config = dict(
    attn_scale=0.125,
    optimizer='soap_variant',
    beta2=0.99,
    grad_clip=0.5,
    warmup_steps=200,
    batch_tokens=131072,
    seq_len=512,
    dataset='wikipedia_en',
)
Each number is 128 + 32 x the weight over its row's rms, rounded and kept within 0 to 255. Layers, rows and columns count from 0. The size above them is the row's rms in percent of the matrix's.

# layer 8 MLP down (transposed), 768x192, rms 0.149, rows 72-96, columns 64-127
size [ 92  95  94  96 111  87  95 106 105 102  95 106  98  90 102  89 104  94  94 102 106 111  95 101 100]
[[110 134 186 103 118 161 135  91 189 166 126 120 124  78 157 142 111 193  70 136 146 113 125 107 130 120  20  84 166  56 188 137 117 195 139 169  82 178 127 134 175 121 155 160 142 127 125 140  71 123 132 133 107 168  94 131 139 122 106 199 132 140 114 150]
 [ 92 129 172 143 129 164 126 142 143 156 134 182 167 160 121 153 162  61  77 119  94  68 133 120 154 117 112 102  78 109 182  98 179 145  87 170 163 192 106 147 150 116  95  76  90 146 140 175 106 127 126 161  89 124 107 127 156 122 167 107 156  98 161 116]
 [147 146 121 178 129  82 136  70 193 139 160 148 134 177 117  97  84 122  53 139  88 142 181 143 150 155 108 120 133 102  77 122 170 160  95 142  83 158 109  65 156 142 135 103 138  61 139 124 124 104 154 146 117 137 101 172 128 123 136 149 133 163 102 141]
 [168 110 115 100 132 146 100 169 127  69 109 127 163 106 147 176 144 128 145  74 106 169 154 157  68 112 130 171 101 136  59 123 144 121 103 107  95 154 128 139 160 104  95 219 130 132 129 116 144 119 112 104 141 105 112 111 108 152 146 125 192 117 132 115]
 [120 154 121 169 140 124 131  90  95  62 152 137 122 154  72 128 113 205 119 137 158 141 143 167 138 112 172 167 120 123  75 140 141  85 142 147 154 150  92 106 102 135 138 140  93 111 157 121 112 128 110 141 179 143  97 151 114 138  65 176 154 149 152 118]
 [210 119  71  98 123 144 193 107 153 163 143 113 135 131 119 117 170 159  98 135 115 113 133 148  96 166 175 143 112 100 162 170  93 129 197 111 163 104 167  93 149 158 139 169 118 175 112 181  70  98 115 149 157 147 134 158 160  88 189 110 114 115 105 137]
 [106  83  85  64 129 113 134 144 132 122 125  99  83 112 125 234  84 118 109 118 142 167 144 124 130 160 154 136 159  82 163 126 162 126 159 107 167 171 168 120 108 130 139 103 105 150 167 158 104 166 158 108  73 110  76 147 110  63 144 103  88  81 114  94]
 [149  69 104 116 140 152  93 172 134  51 124 116 111 175 121  93 133 110  85  80 122 118 134 100  73  41 118 138 101  96 110 144 139 127 199 105 122 139  70 107 141 144 124 100 117 119 151 102 169 181  73 133 111 161 166 100 129 119 143  91 113 137 165  89]
 [135 112 128 147 106 119 124  86 129 132  47 176 161  79 177 110 160  90 159 193 134  42 155 145 127 122 141 103  74 125 148 113 193 110 160 127 174 210 169 121 103 171 171 155 129 153 119 139 104  84 137 148  87 178 157 115 160  67 137 188 173 110 117 111]
 [ 95 131 144 148 171 105 160  94 127 110 157 149 112 214 159 179  70 127 160 116 114 158 153 103 127 168 176 101 166 130 162 125 161  69 115 135 137  86 153 168 160 137 136  87 105 111 161 150 171 143 141 125  56 108 181 166 163 205 125 162 143 132  96 135]
 [111 165 145  86 143 113  89 154  80 150 151 122  77 115 128 188  84 125 122 110 166 104  96 105 104 113 123 157 155 134 116 175  93 109 148 141  91 126 117 166  88 176 134  93 175 151 132  75 152 178 118  76 128  79  68 127 137 120 137 159 140 118 143 182]
 [ 93  59 148 128 184  89 112 139 105 122 145 187 132 144  98 152 174 200  96 128 146 166 131 147 146 198 124 136 146 132  72 131 142 125  99 210  54 129 100 188 133  75 167 172 119 166 139  81  95  96 120 135 131 119  91  99 163  96 131 176 125 138  85 135]
 [131 100  87 102 142 143 168 203 151 180  93 158 126  89  90 110 141  62 154  73 131 136 134  95 149 142 116  84 114 153 119 160 160  77 114 117 202 139 116 127 114 128 113  94  55 172 122 123 110 127 169 149 120 161 202 148 110 127 178 116 112  76 127 122]
 [144 151  87 132  90 143 102 178 108 102 153 104 186 152 116  78 139 119 119 149 109  83 149  95  89  54 159 142 116 124 128 109 127 136  93 106 130  97 167 110 147 134 158 154 108  97 130 123 133 122 109  92 147 120 158 130 152 121 146 116 164 109 121 118]
 [ 52 118 138  92 172 131 149 156 127 182 142 178 155 123 144 147 168 146 116 132 136 123 105 118 133 120 152 108 180 149 151 183 115 116  75 148 120  99 159 150 123  79  82  72 141 166 183 151 109 136 165  85 118 104 161  69 147 128 105 121 154  83 142 167]
 [163 173 180 138 112  63  68 153 137 106 160 114 142 163 126 128 149 168 124 134 132 118 158 144 158 117  84 160 195  90 140 205 150  80  57 131  78 126 170 120  99 120 126 122 162 128 114 129 175  86 142 132 122 143 172 137 113  88  73 101 201 136  87  75]
 [177 103 143 152 151 135 127 124 137 149 114 101 123 125 117  80 138 214 166 180 144 133 131 113 169 168 145 118  85  77 118 115 112 103 119  98 126 168  65 130 155 148 109 113 161 155 148 141 153  69 120 101 156 155 122 151 149 112 106 113  97 155 112 119]
 [141  77 124 150 106 122 127 149 125 158 132  96 181 151  87 193 105 135 168  70 114  82 119 100 122 101 146 124 127 144 105 158 117 130 137 153 191  72 136  95  82 136 148 144 117 101 143  90  98 132 160 102 153 125 110 106 135 100 162 146 136  96 157 177]
 [129  99 136 153 100 150 159  85 140 123  97  93 154 126 157 190  96 129 110 186 137 100 110 132 184 144 154 130 119  91 162 119 125  89 159 135 171 145 138 144 158 173 119 184 168 141  66  99 121 156  99 186  67  88 119 153 103 141 165 112 101  95  94  93]
 [ 52 165 151  80 120 119 151 113  86 135 167 155 109 171 153 111 149 104 118 153 182 133  43 134 147 185  85 138 192 157 116 123  67  95 161  97 147 125 103 110 150 139 100 157 176 152  96 208  52 148 174 141  85 116  64 151 133  97  56 125 112 154 139 134]
 [192 111  93 148 165 188 150 124  86  94 112 128 104 171 134 114 142 128 110 136 106 118 132 177 205 167 121 142 130 110 137 135 146  93 128 119 139 102  91 135 102  95  57 171  87 157 109 116 119 160 169 154 159 151 101  98 128 170  83 133 108 174 130 153]
 [127 118 167 139 176 163 173 156  81 143 132 131  77 150 141 157 160 101 153  97  87 155 138 135 112 144  81 143 205 138 152 170 166 123  40 147 147  97  80  97  95 165 138  80  76  83 105 146 133 134  76 170 125 125 121  96 183 131 118 146 104 205 141 139]
 [ 95  88  95 155 185  84 174 115 134 189 131 100 192 118 136 108 115 142  98 103 163 204 129 128 118 128  97 153 130 136 154  64 114 137  82 102  99 116 104 131 148 170 110  76  90 132 106 140 134 138  92  93 138 186 120 108 148 122 106 163 101  79 156 120]
 [112 107 129 135 100 110 116  87 158 123 178 110 121 131  70 160 132  92 144 160 112 122  99 123 155 136  98 172  76 139 140 171 141 147 169 127  65 102 105 129 174 100 140 195 138 112 144 185 125 111 140  79 101 163 111 116 149 144 136 132 160 130 112 151]
 [143 112 132 143 163 184 150  79 110 120 107 161 117 149 118 180 154 113 135 104 167 143 103 119 135 100  92  98 212  98 156 149 143  69 133 134 177 150 151 126 150 213  98 145 131 159 147  87  97 188 116 143 145 108 108  74 139  87 143 192 132 109 127 110]]
# layer 8 MLP up, 768x192, rms 0.141, rows 73-96, columns 64-127
size [ 94  92  98 102  90  91 101 102 111 100 122  97  96 100  94 103  93  88  95 114 102 104 101  96]
[[148 147  50 109 184  99 141 173 146 133 108 135 111  82 154 107 145 165 164 142 151 178 114 112  97 131 135 123 171 127  67 168 103 119 129 109 116 134 177 175 142 126 137 171 163 127 110 116 112 157 114  51 155 115 126 143 123  75 131 114  98 134  51 170]
 [144 127 141 132 109 183 131  94 102  73  67 107 160 146 129 146  91 123 140 176 111 115 111 143 190 131  85 155  95 161 155 136 110 131 178 134 136 117  95 148 158 130 139 118 160  63 112 119 141 160 165 149 138  91  95  82 208  90 136 115 125 110 156 135]
 [140 123 173 130  79 197 147 110 136  82 119  84 184 115 191 143 163 110 121 102  81 171 102 126 158 138 107 141 124 142 170 116 123 103 121 153  91 132  96 119 197 135  97 111 125 122 169 183 168  84 105 140 117 145 163 130 139  85  88 182 130 129 128 106]
 [130  95 114 107 137 115 107 118 143  77 127 110 111 127  83 175 144 177 156 146 100  88 141 137 173 119  77 144 120 193 132  84 118 165 133 146 145 130 120 141 115  91 154 112 167 145 131 180 133 136 109 176 156 130 174 105  84 139 110 162 148  55  67 101]
 [ 99 158 134 189 117 179  73 120 136  78 173 147 123 122 148 156 124  79 129 173 170 119 124  77 138  51 109 130 113 191 105 155 130 170 130 159 112 141 136 177  85 145 167  85 151 132 177 117 143 117 160 150 122 117 112 121  89 120 107 102  97 151 170 123]
 [108 151 171 196 155 124 102 153  72 109 137 149 141 124 186 114 101 118 109 159  98 103  65 115  86 108 113 147 135 163  86 126 103 115  95 115 139 173  88  90 157 128 101 148 132 126 101 204 143 153 112 117 134 171 121 103 129  98 177 119 124  85  65 143]
 [114 117 160  83  62 153  97  59 118 144 109  98 109 150 159 143 171 120 126  89  73 113 112 125 152 122 111 180 135 128 104 116 110 114 167 106 142  73 134 149 126  44 154 149 138 145  84 144 147 131  78 215 165 131 135 106 152 185  46  76 179 161 173  99]
 [122 163  79 101 124  91 105 169 125  93 121 182 100 101 185  74 101 131 168 160 118  73 137  35  96 151  60 130  79 147 105 199 132 136 157 132 170 180  60 134 109 106 112 128 134 208  93 162 135 120 126  90 118 129 115 132 139 126 135 128 136 121 100 147]
 [153 114 118 119 100 131 124 170 119 140 122 109 154  29 135  67 167 171 139 168 145 144 107 170 131 122  85 155 106  81  93 171 114 190 107  99 113 186 107  95 117 165 138 147 153 132 106 141  94  90 145 141 178 114 107 130 110  84 160 120 106 119 156 179]
 [112  96  96 105 109  99 136 111 153 123 126 165 165 139 112 176 154 167 135 127 153 135 123 120 111 110 130  93  96  78 175 141 139 111 145 105 158 126  55 143 192 125 173 143 137 157 156 155 134 104 162 102 180 118 179 166 106 164 176  79 114  84  96 142]
 [146 100 187 130 159 101 119 168 150 189 164 134 153 148 146 137 114 102 102 115  90 127  88 138 108 171 136 125  86 126  96 133 133 145 188 184  33 147  91 126 140 137  60 148 148 171  96 149 101 156 116 182 131 177 167 140  99  72 138 179 123 141 101 116]
 [116 141  98  78 175 162  79 130  55 155  91 137 171 202  70 145  78 147 123 100 103 135 168 101 125 124 161 146 173  71 136 108  76 146 143 150 156 103 137 172 164  62 133  97 166  80 144 169 128 140 155 156 114 162 120 157 102 148 128 138 121 172 115 172]
 [ 99 118 168 114 104  62 120  88 127 119  81 121  72 107 141 187 114 122 102  75 109 167 109 113 167 180 122 141 101  67  84 159 128  86 119 136 127 140 134  97 134 124 139 109 179 151 101 148 131 102 138 144 125 125 108 155 108  92  96  82 156 202 113 167]
 [ 74 131 169 128 118 157 114 126 120 116  86 141 140 110 109 158 106 164 106 109 135 134 123 131  94 110 164 112 114 109 149  96 112 145 118 155 164  85  92 182 162 177 116 132 111  96 134  79 151  86 156  94 177 113 156  92 124  86 148 159 118 106  43  74]
 [128 144 116 140 133  89 103 170  65 141 113  80  39 115 192 112  81 134 122 174 166 161 117 127 186 111 128 120 138 118  91 139 131 116 125  96 167 136  74  82 155  52 151 154 129 118  63 143 119 133 100 113 127 114 102  65 119 128 121  93 136 184 103  82]
 [120  64 114 117 111 130  74 124 123  89 130 109 137 142  48 103 138 133  75 145  98 106 111 126 161 158  75 143 116 144 110 102 103 123 157 189 171 166 111 129 111  69 211 122 145 133  77 120  99 101  92 119 157 164 125 131 125 104 139 137  84 129 102  96]
 [ 86 120 139 106 101 122 167 111 123  91 159 176 105  86 232  84 140  81 137 119 147 127 107  85  69 174  73 136 108  88 158 122 123 144 111 112  94 156 126 141 132 151 160  87 142 132 118 135 149  92  98 130  72 192  71 131  89 211 117 126 178 119 122 129]
 [113 125 103  59 149 155 112 132 136 166 159  99  98 113  78 120 139  88 161  79  92 202 116 125 175 187  77 142 128 139 104 145  52 157  79 113 116 164 156 155 144 126 128 149 124 169 140 126 144 130 131 106 109 153 134 207 119 104 138 117  75 170 137 103]
 [195 116  99 167 154 148 110 164 176 140  86 156  82 111 129 115 129 157 171 134 116 100 171  99 157 104 175 139  84 106 106 161 161 137 107 152 154 127 111 162 110  84 115 140  98 148 147  24 185  85  82 137 165 158 202  97 117 124 171  87 120 105 147 152]
 [167  96 155  98 141 168 160  58  85 151 143 112 158 126 116 164 120 133 113 165  60  89 100 142 147  92 123 127 157 121 140 135 129 138 109 131 160 166  73 112 107  67 143 105 176 137 180 124 136 201 171 145  97 167 150 116  41 153 133 101 124 135 104 146]
 [121 150 113 142 121 119 122 172  65 157 164 137 120  65 176 174 141 159 114 186 169 148 124 181 132 157  98 158  85 150 177 107 109  92 174 142 112 113 142 124 140  83 145 113 132  99  90 154 117 195 172 139 144 167 169 107 175 110  93 106  89 124 139  30]
 [123 135 163 139 101  87 138  96 152 114  81 176 137 110 117 162  72 100 113  68  87 144 156 127 143 150 112 113 189 103  64 165 129 182 190 165 122  99 166 139 129  83 217 134 118 152  94 107 114 141 136 142 146 139 177 129 148 139 149 103 197 126 109 147]
 [117 129 220 136 114 145 137 145 181  90 170 181 112 119  93 176  57 137 205 150 121 122 131 101 173  68 122  81 142  57 158  85 108 152  75 146 128 158 130 108 120 112 132 135 145 118 129 163 158 120 136 128 129 154  66 104 117 108 100 136 118 116 217 149]
 [131  86 155 104 139 160 131 129 112  94 114 144 103 161 154  94 103  85  97 198 103 134 126 115  76 133 129 149 112 191 102 153 123 136 173  97 113 101 126 103 126  95 112 140 158 184 166  98 108 110  97 125 122 134 145 113 168 138 156 142 157 102 143 125]]